Weights of a small transformer language model: normalized queries and keys.
Each number is 500 + 50 x the weight over its row's rms, rounded and kept within 0 to 999. Layers, rows and columns count from 0. Numbers have three digits each. The size before them is the row's rms in percent of the matrix's.

# down: layer 5 MLP down (transposed), 768x192, rms 0.2, rows 432-448, columns 0-191
# up: layer 5 MLP up, 768x192, rms 0.2, rows 433-448, columns 0-191
down432 102:570518397544445490480454468500405516528504477498488463575453469452446503518543559542501459554569405521513462431498435528538469499486476545452548455537489539521384549516480439532474619454468524527477481507518500450454475468543429508451455426472671557561529469429384459453541494503488448546504532532472492588493439560472559517511540460530519559500537477531548505553583535550580515529515419516500506421506491475529487497473428562444491459549464572518475548566475529573445367533562495488567569455476510462472345530563521500465608566499512387521409463506524441461481560521515580412
up433 064:457556610586432558579457442555442600474539520485476495457554483495450522466480445501554512511425490504487477449493466526392419440532474514557494473402595392520438484522520523509545438622491458504410544560550452439511512431455499513460500517511458533536459606504455497476459573566526499523461463461590482435413488484540482504413566517494535548507532486471514492572500507487529533568529494454479551461430598482480567535478518569474605513506541497500518408474533516596523523458485474497521494443620612523412488438526568559573475577408481498502447402436516490465372490538508541512
down433 064:568446463588522525517478459518583499480467445582507477591463475501523500410531565456473513527468562530460471407442506634483465528471471500546448510511471509564507529496416388487580512419513444604477535490437537452359564562568434552537552462479516532529533502523504481490551501590490510475562463429500638480549549514548462524461533512520493438517419427536451567507491480428407514491530523505491487436582515508511578500509461430608455443527457493523363549468495571449472491463428575483472511541493496489493514538448416448483478390523457500585406503527510526467595498437497430444
up434 102:492509473415513457502519436521557547599529502538551510500554385497575397474536464593438523595514526514479502519471491439567467501516519424544491467434495487485527519501506504507532490617546525425531438489525544475572415426508405541531554494497541510570486465485555503478560488488416426496470575453564486487601577536604420490538535576479537430498487495432452516498593540530489471514479562484469447560643548447518463539473403391513520444545487606523484545421513483458598537495482543518531493551479493450513471597452555514489564451554487479527401535447498657530452528549538504486
down434 097:469583492528493478457505509458540617509462462515574567527476512440539509423519454435541497495519579425477470560496507535522439533505507457505524424439567506541486596472521513536453510443540526452587462442434547455526571495522455518487490566470501508531429510545499534463533519432493584468591541509525525500459480541463494515520514427493470631521498450492493486579444479633495540492514585507598523516506503510547431549552477511470509535607457496463567450594479508436495458509463483556551515486424446545523501488542588405486553566682507466578364597522480602445531486586523486384
up435 104:485604515513488434520470535592472493540511438495463500441507541431569420485511515495531450531556505430436466558445467508512427379541566478433446379462443516461468523454544646585565395502489507524465488494451522568585520415506485461431511538564503534450529455373532467481495508543547454463558500490441478489500426499532397505510485505446490496607637542620475564562576480573415543467473488484482532527499543498446567460543452462499491528515498486531511540520517439500510487475511519514538555572473450490392436483472444487475413505488553544545504551509507497686489471497488505559
down435 094:472429396513460587518538436472434559541484493501491569532467497556465637508498504580538558494376501412601545493579571588449449495424503461563564621572525424585458477524472561507475460492489550598519521466460458567544556471490552541496501528523453482478515525480425547531389524542458496538400452403461464564524490475580545482554513488545575590486412528440468452503558412474496479484544514483455555481457422535449569484480479522538524479509489532517442443493455459558551414415497487514407481501482484365567470519582528534458498498528466538518501473534520494407512484525443555486
up436 103:437496492533512518532470458535472562476533465532538468452488498475465535532496420588564455470490573551543430431479489422493484573463565653517493515598548448492509491510497515520500532593555429585442503543467598473589554480469474552507494584512488524511529448597486530556480548537485479457520437496429602530536487588494475558475498508399467546574425371499530460455510402480455466470497543536481497495532471504525484562450514500515537500534529514400447431474542453419524529530468520461418589458429520553502544545555553442438489469487480375576566525483449528564573392531532384405
down436 107:441546502547597520496541497476629529445541499560518580462406521405516558531511387634499473516498597574546522510526544514398401534519527555559437491576502477490487505487515486525595563542483474458376552517523584510443473492498498483519564474490487543461482629512526506441459485515544546489511472495425486584482551541474459522510488477473517441535456525517465480424544466534445489579488483518359550543436480570546514488518541459448463502522454499547500476468536523494460514508347458500500488448505497474487512582570558428459509547540599393465422499407518598524456485491449413430
up437 112:505524529485539558426526510455454422522475381488455493492535514384506490530587523418505532540554509546503514601553431589515559444454600441507494533511428526461534533480510468538466437444547459491430522524426578506521596479532458490578513512472480440553382452398492554447512513522510559572452470505458543572395535575434565554539511572483569467500588532630504405556449454535537515484424537478546504475554540484608464471493498504509542445465494547475529503462524536483484538460468372568589434480518485513528470578498485444490487555563369528511494480492500466461547522565436432438
down437 114:455512506468586505486508428531505470529395542547545565498504505488504525446546542479456440485554522545472492474522487530382546502620546464477440511436486569430528493459418590372538559500474511509391466501495595531545482444464418585691501536490544527472416377545511462547485477576581542474385484498519536557492532526510538498524439529512567451486577543570479412560510519511512475518556546420596541528602484532523451471473508514401507600560420467549518472510575443519557534476536448502502540518465492521483541503559551511474554555461536500511556473541605549500527475496549493474
up438 127:418564474531494504410489548555448509583587527485541513534500449519479493474407496492515517579551604494487411515559491548455452507436508580550580518534541522506486440528536490521545555531493495455559536514534524441459549540531391600486528404457479538466585555502540520495472516584407454372517494504536493468559495613515502440484529434421491538488508486519386490521598450488518455568502559468487521485517601529480365439468452542454489452433518479448531540556442525516551635535550510465526441495413426471524513519419452598593522528460509459485495515504438480442521431557580500422
down438 103:508589454579383561521476486571549588607470420505471489507493481467479490479471548492485455477580515508518494499489358539481458495467487508444544447508466621521457525552501583543569490485538472609563489559482507453561474440489462548586482494531573555514475537547531528380523523540387453406555510480540509401492490457554602436438457480436493539511556538527389446503470444492441524569521478538559490373475534495468440470452543526464502447460497504524474523523438516492565575434568497529469448553483464455423485479422500484515543358550537531506528554504502434561460522496537430401
up439 097:584446548504597470433541484548488578547582469472546459469537490485554532554487449488538519518452564419462453507446516482543595437531424454599489471580530466501460606531433530421398460508438504505436503494485392456498495439526493473496414497525375504568564451593600482471430487477532529580470437435516576551432525518406471511530425525464504414428542569461526446488586523513459491574466552557510545472463460530459530553506481484513449497509498443481492503599521448462499508432466482527527471420416494471494501346376526494569518477477485566540553483510465508560506509491570470577
down439 093:496411526484540552447560571474593455441455469459502412524583475616504444526508417552518472488487546431581565559410500471480421525553488530614475579482513456502489601479537536528614580475534465520549479484538529533563611534544442498508541446400466551456514469496438490522475445523451443582475524523533469544437539584414466496498428571524554484505549496531518412492564506587493461524409584495505506482485414507499519506497490502504559469460461465512490552567580457491541568535517593455488432524583547592529541525455561480461527502499535463441580498438427531503581612506501401520
up440 077:613498386526525369488492587510467536486491527560498460463517603528568542428510475480509498486457547507461507518556474482511466589542645475567472504568500503539483437558571513419478456460524499430477449447632519591442583420513540469526513471508481560513481521490522505504511421427489450523438567503443391460475459606442481501442544509498408512416502511486459452520578472479446558507481563511519508487521640445499499458603517440453441495492436566528560482474572515502488579545550493546505437471521483509570379407423559473518427502486515519516464541537498464456459537439423508531
down440 076:470437505534533479479465445548489511430473407495609479431449550598491515461529421497473473524548467467468546540524517468566431562500540459413442540539508548555561412483607538483441581515463580515568545530620533532494414484499529549556560431401431589561478519518451566577482485509600446481512504545515431648443511537571477545432555489462491444501496507401514409491559444523416623460542560505572538528407456531575529491495581496495481526473484506527513544484522542490426539505559525526462564476488470517550450459482481521546406482408520481475485399478440510540486527532521531456
up441 073:599455458580560455496526481582488460534487572552469476554498511489497457568553496414500524535592452382571467458530450520578473490499563637490481415489473471477526553499516447571487475512491530532450420538570558497502468513424449421492433513473579521456430485481493486403493558498514449535426494465479506575454514517452452447456470455492520544477554488475504479484485491516488491596480505459478496538464521541400593483485529580486410574496538622507584473495494497491437555429541564559518408524516490565604558533403626556506590453491486519568542620531488525540523477560519614536
down441 072:522558413536525528615432476450528610451462509611469428478358497531454409441541483442524487557483463464503523548548403531536512489560502524531530498473465530506508522467411507517446549523424511515456578433569495520478452444410559555495540497485568494509491434542472530487418583570517548347548533439467503579480512490491402457479514416507490496498506458525423477501501418426479529578485489444542563459450484512484511467431426489336488490474567597486487475524458448489516512467506476585544435537471411524591503445460535414469534564486512480574482606489475469545513516503513547542
up442 109:531485480519504476553549447521547515529607529433531486456516454428558464620613398523466481523418465513402521404535599488512543496500464447425488486443490504476443497467518414529572541506522414530513486528372551530514488577592458464512522462521537437475485498540566439494569550530531400559467434471472415477490384540494513547544473516427456465451567584547436498499485542631511484509487485394533511482491532510382504498541441502523501434500527482585572453511578492566535455491411538477424476496474496442423517496493467413497433567550540442492457515543488493397463488430529445451
down442 109:522556545581512557493466512470495517522530468466458620582471509520600504449509609531450598481503488497488426435542555445490503465533525512497520416466447427516469472474606518531470472541498504514422469544531454499530484565513441450428486482501483492503482535477508539505577472598597435454434526575490552536470480461560461439546539545540471485532417532486552506576447602519436466568555490616521512508432544497402502552587470518491526404539440458437544498518467453554441544510486465504521505519515483456335515367622549567486516541470482519422557562523480455532525449445558598581
up443 106:428380450478526473485530510567495449509524429508439468537566462542521438426538482544543440541483436436465420509482533582412480427418574627486533524482505448492551512516492568493450400484515463492457450478549470483525553502470502474536538490407378416426482503418541534456558535495481560471374577522440427512539449502551507531516485562483473505495478429435476501493612436598479542475583508484530458577459489503517465546577511544480513517505468541480521573542470414507522505433487524477390592550508529480565495508484389531450605467371475523443496615500543549468520501517539535528
down443 112:491514541550463506521383491537635424459493520569483515433603576516501451571432468445433578503474437495512454503553475449508441534492515508532517420400520398525530450507533555486432526522567411357437500511493591521538454532457564463461514495437496569530406515473567492490531514414500466417432497546506580512469398537488414470468493477521439524504422555493562408562584496488544560585558446506455527514399457454521525519550485455502503545537486487531611451435505590508437577496511505545530513551515461546637519512469471514520537442536479530482472471474530487484547397490471563531
up444 100:451463495502594471509546549557506570437517479551392425451481465430513519504518523633479412582517608504511531498544506484490474459525459474602412502525396576506505554599543514466507505480546406432594402488469456498497455527492484581437527538483554552542473472495533514568460542427444526411481508547536497433463505528495434491459528593485607512469562469469419485497475494478420361507538537529516457536454515540399456537427477451426573520458480444592594503465555421563390519489528456519405510559504478537469510507455516449557460478512462491463406489514520437475548456495467548485
down444 112:471418456530406503435453432468546556543457420563498524623598571528534544509503547445493513492503510505510465545463459470414528549566545468460486500436452508604530450536521478386414467531493529556471450408511412387468525506443440509501502492453402578481588412547517627453515490458539490522545428528584503544498482466497530505495557462440492526472476492465503479481598540475527520497640490441489489537488420489379483500427545494523559457523518442414472568434528519529494475500464470461515486597358555556557500513592494521515489464550522508498505546521488410498465517446474475395
up445 106:509505437486362548509459399451448465516580514393452524487528533480406619559546548488476522486542475467474521639502511494515443540411545463445469359442480447459378632436499546498564470534510453475471443472490473557496480454612498408479516443512509516468566502459535551484413476482516549418403427466569515534537540454464480486485508459429486489507482548573495556491396441467470513412515490443571547524531463522564432524474452544485498473514558434601509542526568517496548460528551546491510492514495547516484504485528414511433503507503499506553475502484509505494490398554590488374
down445 103:462424572540543401562467459383491521474515418402508533511505565526463529473495451522513500531405456505425475467438515599582494504631450503535517498570514540487416502486514459536493509469532564447474484408501527491542441511555510508487516519541471488428581524476560536518468474469516621466484497469534417493402508541590447578443551517491598571562479489505472531461533457481534433493494448505497434486557426490528491448314481537566564640502552570433497494476490425452500594518395462526486555465494485492541507474447484517480594463411447501519507546489415493556503480468506464586
up446 115:538380464582600500467488446523483409467548498495570500485393420469477502508434480437435495548482500509537569410428605545589432463508489539450583457526565437476533489528466580576500405503540533541485560513548553491556488531479595468543486518497526549586494561585476466472571501460519528511515497476552550463517433474500428509565482521458353521468453370542508513498541501425469453515526573426486543498478540454450536492581511613440545524449453539511449471496472542546518418576476573541474578514396518552610489438467531530522532539482459529498479518530438588472478445516458580493
down446 104:546455473462537572508440605532470588533566471543524502422425472499604466485457502480420485485568465542472508535495561520494462609504481463528532532508522537417401420441486488473529414498478480482518538568515510548614520521530588467570509587495503647520442514564497464489526518550468487508572531570513499517490528537505490331524490505536557467482487381540492480456425474433534596478487541535554450391446451507507470512524577487493426520439414473569408480490549492553478437446583541583415466488482444488518474432519569555473481469459427493533472479487571457523431506537428524594
up447 033:524494486497542488564553492389467578547510505504450476511402498576490436579508429456440573474445669499529420530538509440447596433427498579527491456480519438511546426523577407429476463482530514596501570515570445502462500503484477557496485521527568493457472463496492396519498550440472458474519422512493515472487494472469520543516497529472503459583521495519530446517453514541505477437440425425548533464509443472444500439588568514466590428430436445526503495511458512500578425543407565400425395445569542517528502482475339560512510468554458454471554566553469490542566488469473473453
down447 028:475557614442557521458522437566412578485495451434438410596463511546522505476559483455466511475524518523510469531464407587529545545595566501469484534467463432508443465395515504422487588593516474406594429446470622521547493401496507471478554504461467578479488520542591524388477490424462477476464477502458537481503442507484518512508467515504553500472531466554527501440539579460450454464494508472441454561579474409530521531543566454497541583502507448396552463493495516522504574530498512473522613435581418494490476535455496584432523477527549474513471463435545484411422472435609546505
up448 082:550485497572486492476491483466402478502475452513501538393408460476466523477525539465423509615448449483381536503551499528507562510534553465489523492454482529535475584634386547537435452472496473528514426517462530429521493569444431438480483515533449534494625521600447362528526516486532495509462418451630608537443451538544530464525497495482482538499504472508537523392451540494547545500458522518476426539539601467502512516468549452517475413548555482585532552416528489506459470457445502501438455434515462495524525599508479457483577516479470484382598412502501502522561567429488425492
down448 077:397432492546561378449417487510571527596538449443512568459569428394590486535463499454428458531453510548517558504498496616526510472483473502536444449508596468447461479486496565424525480482525511589464457452502506505567564546634471503451551469510512520513478528607541556513403518470485557461555562514505449474505490580525480442440590446573523589564533579501449483474482433493511491547478500557473527545512542430551586480476510564493511547521542517566479542497443488423443449484538536387545406475456452407508506519458493534462485498437544494466473365538493540545504498511587503402